{"num_key_value_heads": 6, "norm_eps": 1e-05, "qk_norm": false, "tie_word_embeddings": true, "parallel_block": false, "init": "normal", "decay_fraction": 1.0, "batch_tokens": 32768, "max_seq_len": 1024}
Each number is 128 + 24 x the weight over its row's rms, rounded and kept within 0 to 255. Layers, rows and columns count from 0. Numbers have three digits each. The size before them is the row's rms in percent of the matrix's.

# down: layer 3 MLP down (transposed), 768x192, rms 0.067, rows 235-294, columns 96-143
# up: layer 3 MLP up, 768x192, rms 0.0671, rows 236-295, columns 96-143
down235 118:127113094152121110159144166165182131147154109123145134132131112120109126127127129143095090144147146114110096151108134079100135134099070107093095
up236 091:118114078103145160086099125152094119113117169113143143144126114105136156127143100141112163077096139150118142052144101123077143141145169107114084
down236 094:186142135099104122147139163156120090127160179105117137119092077128170148105129121112143116122083137154103114176156171135133099125133170112149113
up237 110:147145104142137118167106113146160099129155111119149093123105129150132102113179123116134119145113112105100160110111134099115147131141159116105156
down237 111:115100116147147104145124132122165146137114152111148105112131129146125081097126138104127082130095121123106172125129126127131136165144153089113132
up238 091:124126127075120159088140137091114096140101086181126121158120164107083141103094072145131160135146103098137134128138187103116084107147168128125098
down238 091:087124109120136130149169111148113115106174160080103095110132071146155140129152153164151060135100156136107157121153151136159173111114102156104153
up239 102:111140167113141119138125109113126136128144125144125152120151127137120085144089097109108135124120119108119122139101144147151177155148136157114180
down239 106:129098081081134153112099117141116107154099135151141130110096134098124147156151131127153087165160162141175094127161096085133117159151142098113119
up240 102:111078121134054108108096143119131135125108153129112155093111171142103135112152121150129100098085177132091137144100128103139113091159167119102104
down240 098:072126155117136109099103136101123150149120144166145160136111131106135159148108124163142155111116111128154155156158141155151111174086154162102138
up241 119:119140145119135129106118135125177167143097094144124205126125117120125162155131125119125134109127105124137140141135120121142109138146156112125134
down241 119:113117155135110115153122119114132120137151141140125139130159153130153099095162156119121157108158124113084146155098115167086115109170148157113173
up242 096:126107179169106107116139126120116092170116150139133088160114155142099146121157154095097109143131136113086101135122179108121125134104135127127115
down242 094:136124117127137163168144151118128119122125081138108095132125096126141135098140129166129085142141131150116126100110113139141126147137088111154148
up243 089:100128089116087133106113111089096133098159105148117099106153121153127135158133109175118146108143093126136085113125126143124139106094095147151124
down243 094:148131133167131137156121111144135099148136145077111099134153111131094137106138117112141087123137107105171134121133113140110164136145140090085148
up244 098:149113125134119135135103150183120115182131091135133149131142103131132146094128185109130085088142129143135091122064122126154147153136123115171093
down244 111:121146126109149131116142186123136152137097122126160139139134147124112119143153130150116147097123158175145146092138157154179138165117110124128069
up245 101:095140160109122109099132145118132113125118118133090134118096178144105109112113150142105144114118143077115117142130104144148184128125090117144142
down245 097:140125105145111117123149122149163120160097099104150160163155108122118165113184095089143153097131133205120139120101150113117090124119138127116142
up246 094:055152130104108092144159135148128121117145135104078143126145127118093100116113105129147096149106141144124148099127108126143147120124150146122121
down246 095:156134113137149180133093122119134117135134135152145128138114148113129157123127120128130136142155071119146130152130110167124075131107116118125159
up247 089:132132123121151146118113122143142114131176147144159154148130123092101146177118128128165149161117121124137115141126122114154121169135172106109090
down247 091:141159170133117149160110126173170114145124148139092093089141119125094110124164134129108129134087128131125152123157146127117169115124159141139169
up248 104:142117100106121131185077113093104086134084148142142114127124129118133158123174097109121111141133154108088106109094070098090131144107153135135106
down248 105:115143135142133127097124121133177105122114122132159131140089139149149146142204128144101158112151136130119120139110103087126103128096115089091160
up249 098:119110124111074153148116137130116138104109158105094096171109125135147126126144080149124136105142144112098131147120140085157112100151115163116089
down249 096:104153144130145128122165061132149153082138135142130129126103126154132129152130141101106106136128088163173100137107141136092148111101123115140112
up250 097:172154110114130162150127181101126142127129137114144133129120106159117132160174126085126172100156131126131176135155140146142133137113147145105103
down250 100:146136139081186101110082127103152148140139158157144101107137080177135084114123149127141064169139115123132118141158158130154125133122141161114131
up251 096:143075125131151156147132104094111109101084095164118148128132145115130142131111165148106145116089115143163157121104115116124145108122147117099142
down251 102:149069144133161125098107110101150137142114133142168127172100120121113115137162130114131137148137120121140118191140104114129122074122118170116120
up252 097:130136158138163103113149126180131129092133089133140128104161162118121132110120116149156167119172144113095148106105139145102148114106168121134129
down252 094:138161121101098112160142158118111106162166128172118142106145139134153126151105118139114120166146103109141137139145126154164150144124128157111142
up253 103:084157102140120143108119141103120131144079129127141127099125132120155111065128104118150131140118141181108132115122134120084133153085133097142140
down253 099:081094130144156127082116139136138166097086135117148158161147155113120103144164115118178170098144195093158126192121154116113147156125092137139085
up254 099:160129139132135106111118105182131104124092176124162099080117140120122132180132157179127136159143098070133113096100152134108109132138166100129086
down254 092:121146124142117132149124146114106114123179110133135156181130115113122134097121108123140137095181119166137129100129145133155164109114173142167135
up255 089:145113161103174109139126109096141138180146135153134149118141073123087174116164084159128134180140129161177148089170153169136160133144126139134106
down255 088:138113159131147141147094125132091134088095111109106148147129105126165107105094130182129093134119157164103118120133143107146110122109097120127128
up256 100:135101131156112172116097131138134148123072144099162088111124136144121154098129090131148133115135139118133172142089150108076158115142131095114122
down256 097:126133106114151123110124116138120154157118089140156132139126146117161088153092145109112140110145112090154139146120097095122128133120145089094123
up257 120:167122108097147137122158113121097118137124074137094130112123138172125131107134165129162179137155126124140147122127137158188150124164170174149103
down257 117:145159134111113136119133130104109101101104135115094118158137121099126139090164117132143115150182140149104157106137101104144159149133131101141117
up258 101:115131123100112133120132055106145110128187176109124143108124135140143109114117109130150179159125115117117113161123133146184123131181142136122126
down258 101:109106096122175156122134123137140123127136143105114147092130170160133133154109138150128105106109160111175099143131143126129142101099119160124108
up259 098:105128095151114121118135088101097101074119130125128109129114140118115136131171170131144153127128102145102143117145104164132148131090133108105118
down259 088:156126145141111164150147180114133147157147107112100114110126142189143148092109101111138179157155132114128129071069127149080125119125103095174196
up260 097:119138126173060089149113090162128155144133140098088131130091119141100133108151102167161132126157119149123132146138135145147115107137108123109189
down260 092:122106110125157158126119133168122130164143121140153123147133130139164112144106125164103130140164152099114144113109120147143124147155105157161066
up261 111:134116099126100127103137151140088097120175087113137076088124122162123125157124147159139106121131115093153084069133110130130132101099119123161137
down261 109:154132145150086134149074125111121087153160135119073125085175130094125111123140127160129111094141131103101125108127105102120139103187159101117169
up262 106:142156068141117114117144143166172123145131144136156152107144098149104090101181148120095145117149166118130129121138145186147146118148137135117118
down262 099:151142106111104149094139126127083137111137129113123154118141116094141152105155130116157052098082100140126122127198141148133141113121124125166119
up263 098:137116099116156148180115133110155105121209135111166159128106096153122118113145113155137151139107132125187176121142149114101089093120146128086168
down263 100:104128151122162125131158153139140146094105128122113166110142144156160133136124086158102131139144134158175093115176127135098141109136085141105147
up264 099:126155138146141111096137150139106111136134133130133103131150132160112117121093135131098145125116113119149129147084117088089084137134163148154074
down264 088:166148116153125155137128136113183132143157165089093167144107110081153146150152118087117100120113111146102090088160128135123162134153090119114161
up265 095:145108152146122124131151099162155146131108107155138151110135130135097128159157110095159115118139097101137101138103140063105163137166108093152151
down265 089:092171159138107148121119095127108094130124106146117106152130133128144127058147161121105133161141124136114120149144116174137115119109144118139138
up266 099:139157118154104148128136183112134123120137096150133140113131121124081111093138155136123119146125120126132145121096147165125165156093092126105143
down266 101:089111090122142143105084100127122122146135132154067176123150126088146105137097134126109110125139109126128113151124127100183148135085122101129127
up267 099:108163211101133139132153129111155150130105095150090110096122124152143145107106141153130146110132090125111109103127142132127170147144137127087170
down267 097:160109164100121148083120143135141173090153096112128101134118119112160132105101142153088176105143116138122129114122121124119108135120138143172131
up268 104:177141162107101113089132088122162130143161147126094157115135124111151165162122091083168147149150169131092155162088112130105133142133124138136152
down268 101:119118165133097099108195160123129132185132119130136086105132177109108112107142156137105111085136125131153138162150146149093116143091154109138153
up269 104:070139125097109111128105141092133151165140124112144157102138101093100160126062141103102142109065122173091089121152160139123145140103150144128150
down269 100:127114152142132125132150176122133162129122080116118121163132166101107104136092084143122122117121106111141137093115140112119100140107111061141135
up270 092:087134116128142185156093097091110140110139151131088114114116118130119117147119154099078132135112122100127165113114120164082131151132178141133101
down270 095:103110139145164115103155168120145122118113134142118112130115167125103113165111140107132143150147131134133130132151192066141112141150101155135129
up271 101:152088111101100131145151131126146146104134125093100138134091136120149083122128102125120162136121124132126165164176101098111140108090106110110124
down271 095:103153092142144109128122160125127113126159142138096136122090089119139140109180120087151132113142119118127104137128117161129152143121138148127119
up272 107:135123113183124196131107092136140093124114123117093137121109114134164131188148146122162180096142141126162100137131137122150129126131159122126182
down272 099:167156126128144111134128151148129087143109185116109130141156148137122109165127114143143141146101141134174104165102120092157148062135097104180124
up273 093:097128153153084126129115094190111121128114137121157146109164097181138120139136104146111162126101142131173135101095100133136122114111120096119106
down273 093:135128134091107145196131112136159110126130149118137115130123127136140127130145111117138151152108166133077121102134127097082186115113113095148130
up274 115:148127135129134137118116142153135080092176108123143124122161116149138093131088186115112123147144133128154122125086146157132114153095151109147104
down274 121:120120136098139104126147112103157106121130190111113190145143191103131121134136104131153178118133119145154114162143081150095121146129157091100088
up275 101:106121148175176175125112098134127140111134141122132133134150095098120195166181134143139135137135142169144138092108142118101122114135147142101098
down275 103:177131154121127122125149111152104154132109087145141107116112099097115151092117141110135100166123116081109101143137180108141148115122119154123083
up276 106:146133117140150103149130127111136111104148117146126113167173156093142128084080107148138124114101130154175186120151148112138169176194121112101130
down276 113:088104158127173149111162139143140100109095163117118144105129124142153092144149132155137161091085122145098106158132134095133129185145149079107109
up277 100:141135123116131116122120120126140112112147150111105130138133134127137152114156121132140127171130126159148107163088142109109100098111153163153137
down277 097:126156138121180106150162150139089193185165133170141136182125133137091157097078153119114132146108113144123128131132121147102097145115119163120148
up278 092:146102135128136105102117083113147096125158098161140106129155125116135174121153128135164192126138136107136115160132107122201102125128152154088101
down278 089:078123094132137122158125154172140128177123142097120159086106153158146116107095129153133125115100135078138112128138143114090110147095162098104120
up279 103:114145141120129126113141096114091140151141164139129126129151136173133116115138129104127161108112135115118135145098118162117170130108125179122117
down279 106:146123130123103116113103168157161157133147135145103114118178159117109088120134164145147106164158158133083099148091136105155123123165139172083144
up280 096:132156134129105126122144137137103165089119138122132108146118113128092138114115097140069152095126120131091106097093135139143089136131124125154135
down280 106:192090118142171135097141109093184141138137072112123153129137147110094108151146114100114106142136154134151123104124116111131174151073144166160089
up281 097:120118128140127154162060097119137088119125144125124115128119132093134144113159176115095119125185125129131086147112120153147136130142149108088133
down281 096:140137131153102132161187100180144122153124134119142107147072137116100134126171147159129129113099112143123131099096113104116079155155114125157141
up282 096:121137107127170088116105097153130124103119140144086120093164142101142121106134177144143128132120087145157137130093090166143151137152122154110154
down282 097:163104120150056104157115154113149133138133096138121136113105097147143172127095121138130145113134152140154097131156101177093128135130096124079092
up283 090:149171116105128098130161138174148114104107134140124159123113122139086102108113081143106185088115090166113152097110144144085139109137152141144105
down283 100:192147124126154153075126139113151127119122161111128141135137073161123118141143114097191140128126175138145082107120155139117137141077093099145130
up284 103:140091129057100145138143107115103131119118140136144113116149140146106097144142140123075113147080140150110129120149134156135169140123140122119125
down284 109:161120176099118123178161114154144072122122143127103090097132127136136127150140109175100122167121101115142149168138162111101099096115122110145147
up285 103:068119130126127096124181115125141135128135109147139143082107117150116140137112094121118141133107140140119115119158106160116124150179110148124128
down285 102:104122108125102145108110152121163079122146129106135141124114134143143167150154131133138148123143063153149152100130159102131155103089165103131131
up286 094:101131135140136075149158135146155194094099137115088113139126161151114113137121133131114111110107091179149169139116132120107132153105129171121110
down286 086:125122104139125127179133116102061166130097120118159110111143135115170134122164126129103098126116123152143116126159127134108088135133109106099131
up287 096:144138140101115115116083119135102151145142149097084109100174106130130167133144119124135145121144111136129106154135157143121152134131181114140111
down287 099:114115136093132125134079101164079172119152137106085093085139108135145103103163144132139101098095126130137105162163164163147116114169171108162153
up288 094:127078107105149150105095196097128141122147141146104155138116068127147117145146192094141156119166119109175130125144126120164127147138124129120104
down288 089:101125116157126183134103100164137138190153091128147091151152134135108131110145121144112130155145139153139180119119115141109152132094090102117096
up289 094:100129166128126147138124096170100133124133164139111166145110117140146152119162132084128153079169145122108185113153161152136127165113113152129120
down289 085:133141146149133158137164139101111108124114130147106143149124151133093141153138088110121098156143139128135154130113138194103159123103145118116104
up290 096:134131135139118093123152145152112135096138152091149103134151083152137140114116081147135125162166164159075098104126182113078143076128113110172104
down290 093:156139112139147130154135105160149130104085142189117140157120138081125140200118150111144173134133137161142132147194102123161164163139137118068125
up291 120:139149121130124116096117089103142122115097130133146185134123158147123121145128119119081152128124124103128127134135130143102138123114169136087098
down291 105:127114090089119124129114145131125155112140108165158128148098136106149126160087095128125097105120081119145107116112130140164133139145087101147109
up292 097:117114122127171106122142131100110085192111142164118153126113110157094160141133119103132154138137133166165146134120125157149148148097166117094112
down292 097:097090121134090139123126115167154159114171155089147122172089120122106122150157128137164148127143128161111127165113117108108133120158106116135119
up293 095:094112154108133142107121143170131096123115126085148134160147135154116123123139156120119185112111151158114121146146120124093119109121161094129135
down293 096:084092126161144148150124129121126131140169115176145125129104102102139120092123155148134128121155079118136143119119126124137157152120110123112091
up294 095:088089088159109113155134165096119134130145123136100155128103090114062128115157143127131116131164142167110099116111146102113105145169161127182159
down294 098:098125131113170099134108077126133117126117129121129113129117183115155159127125147157098111115089082116099094093110111140116097127144112112114139
up295 105:177135157091092112166114167163125096117142137142130158159130119137124141156138162130126150151149126143073161145115140150155137112116133137083137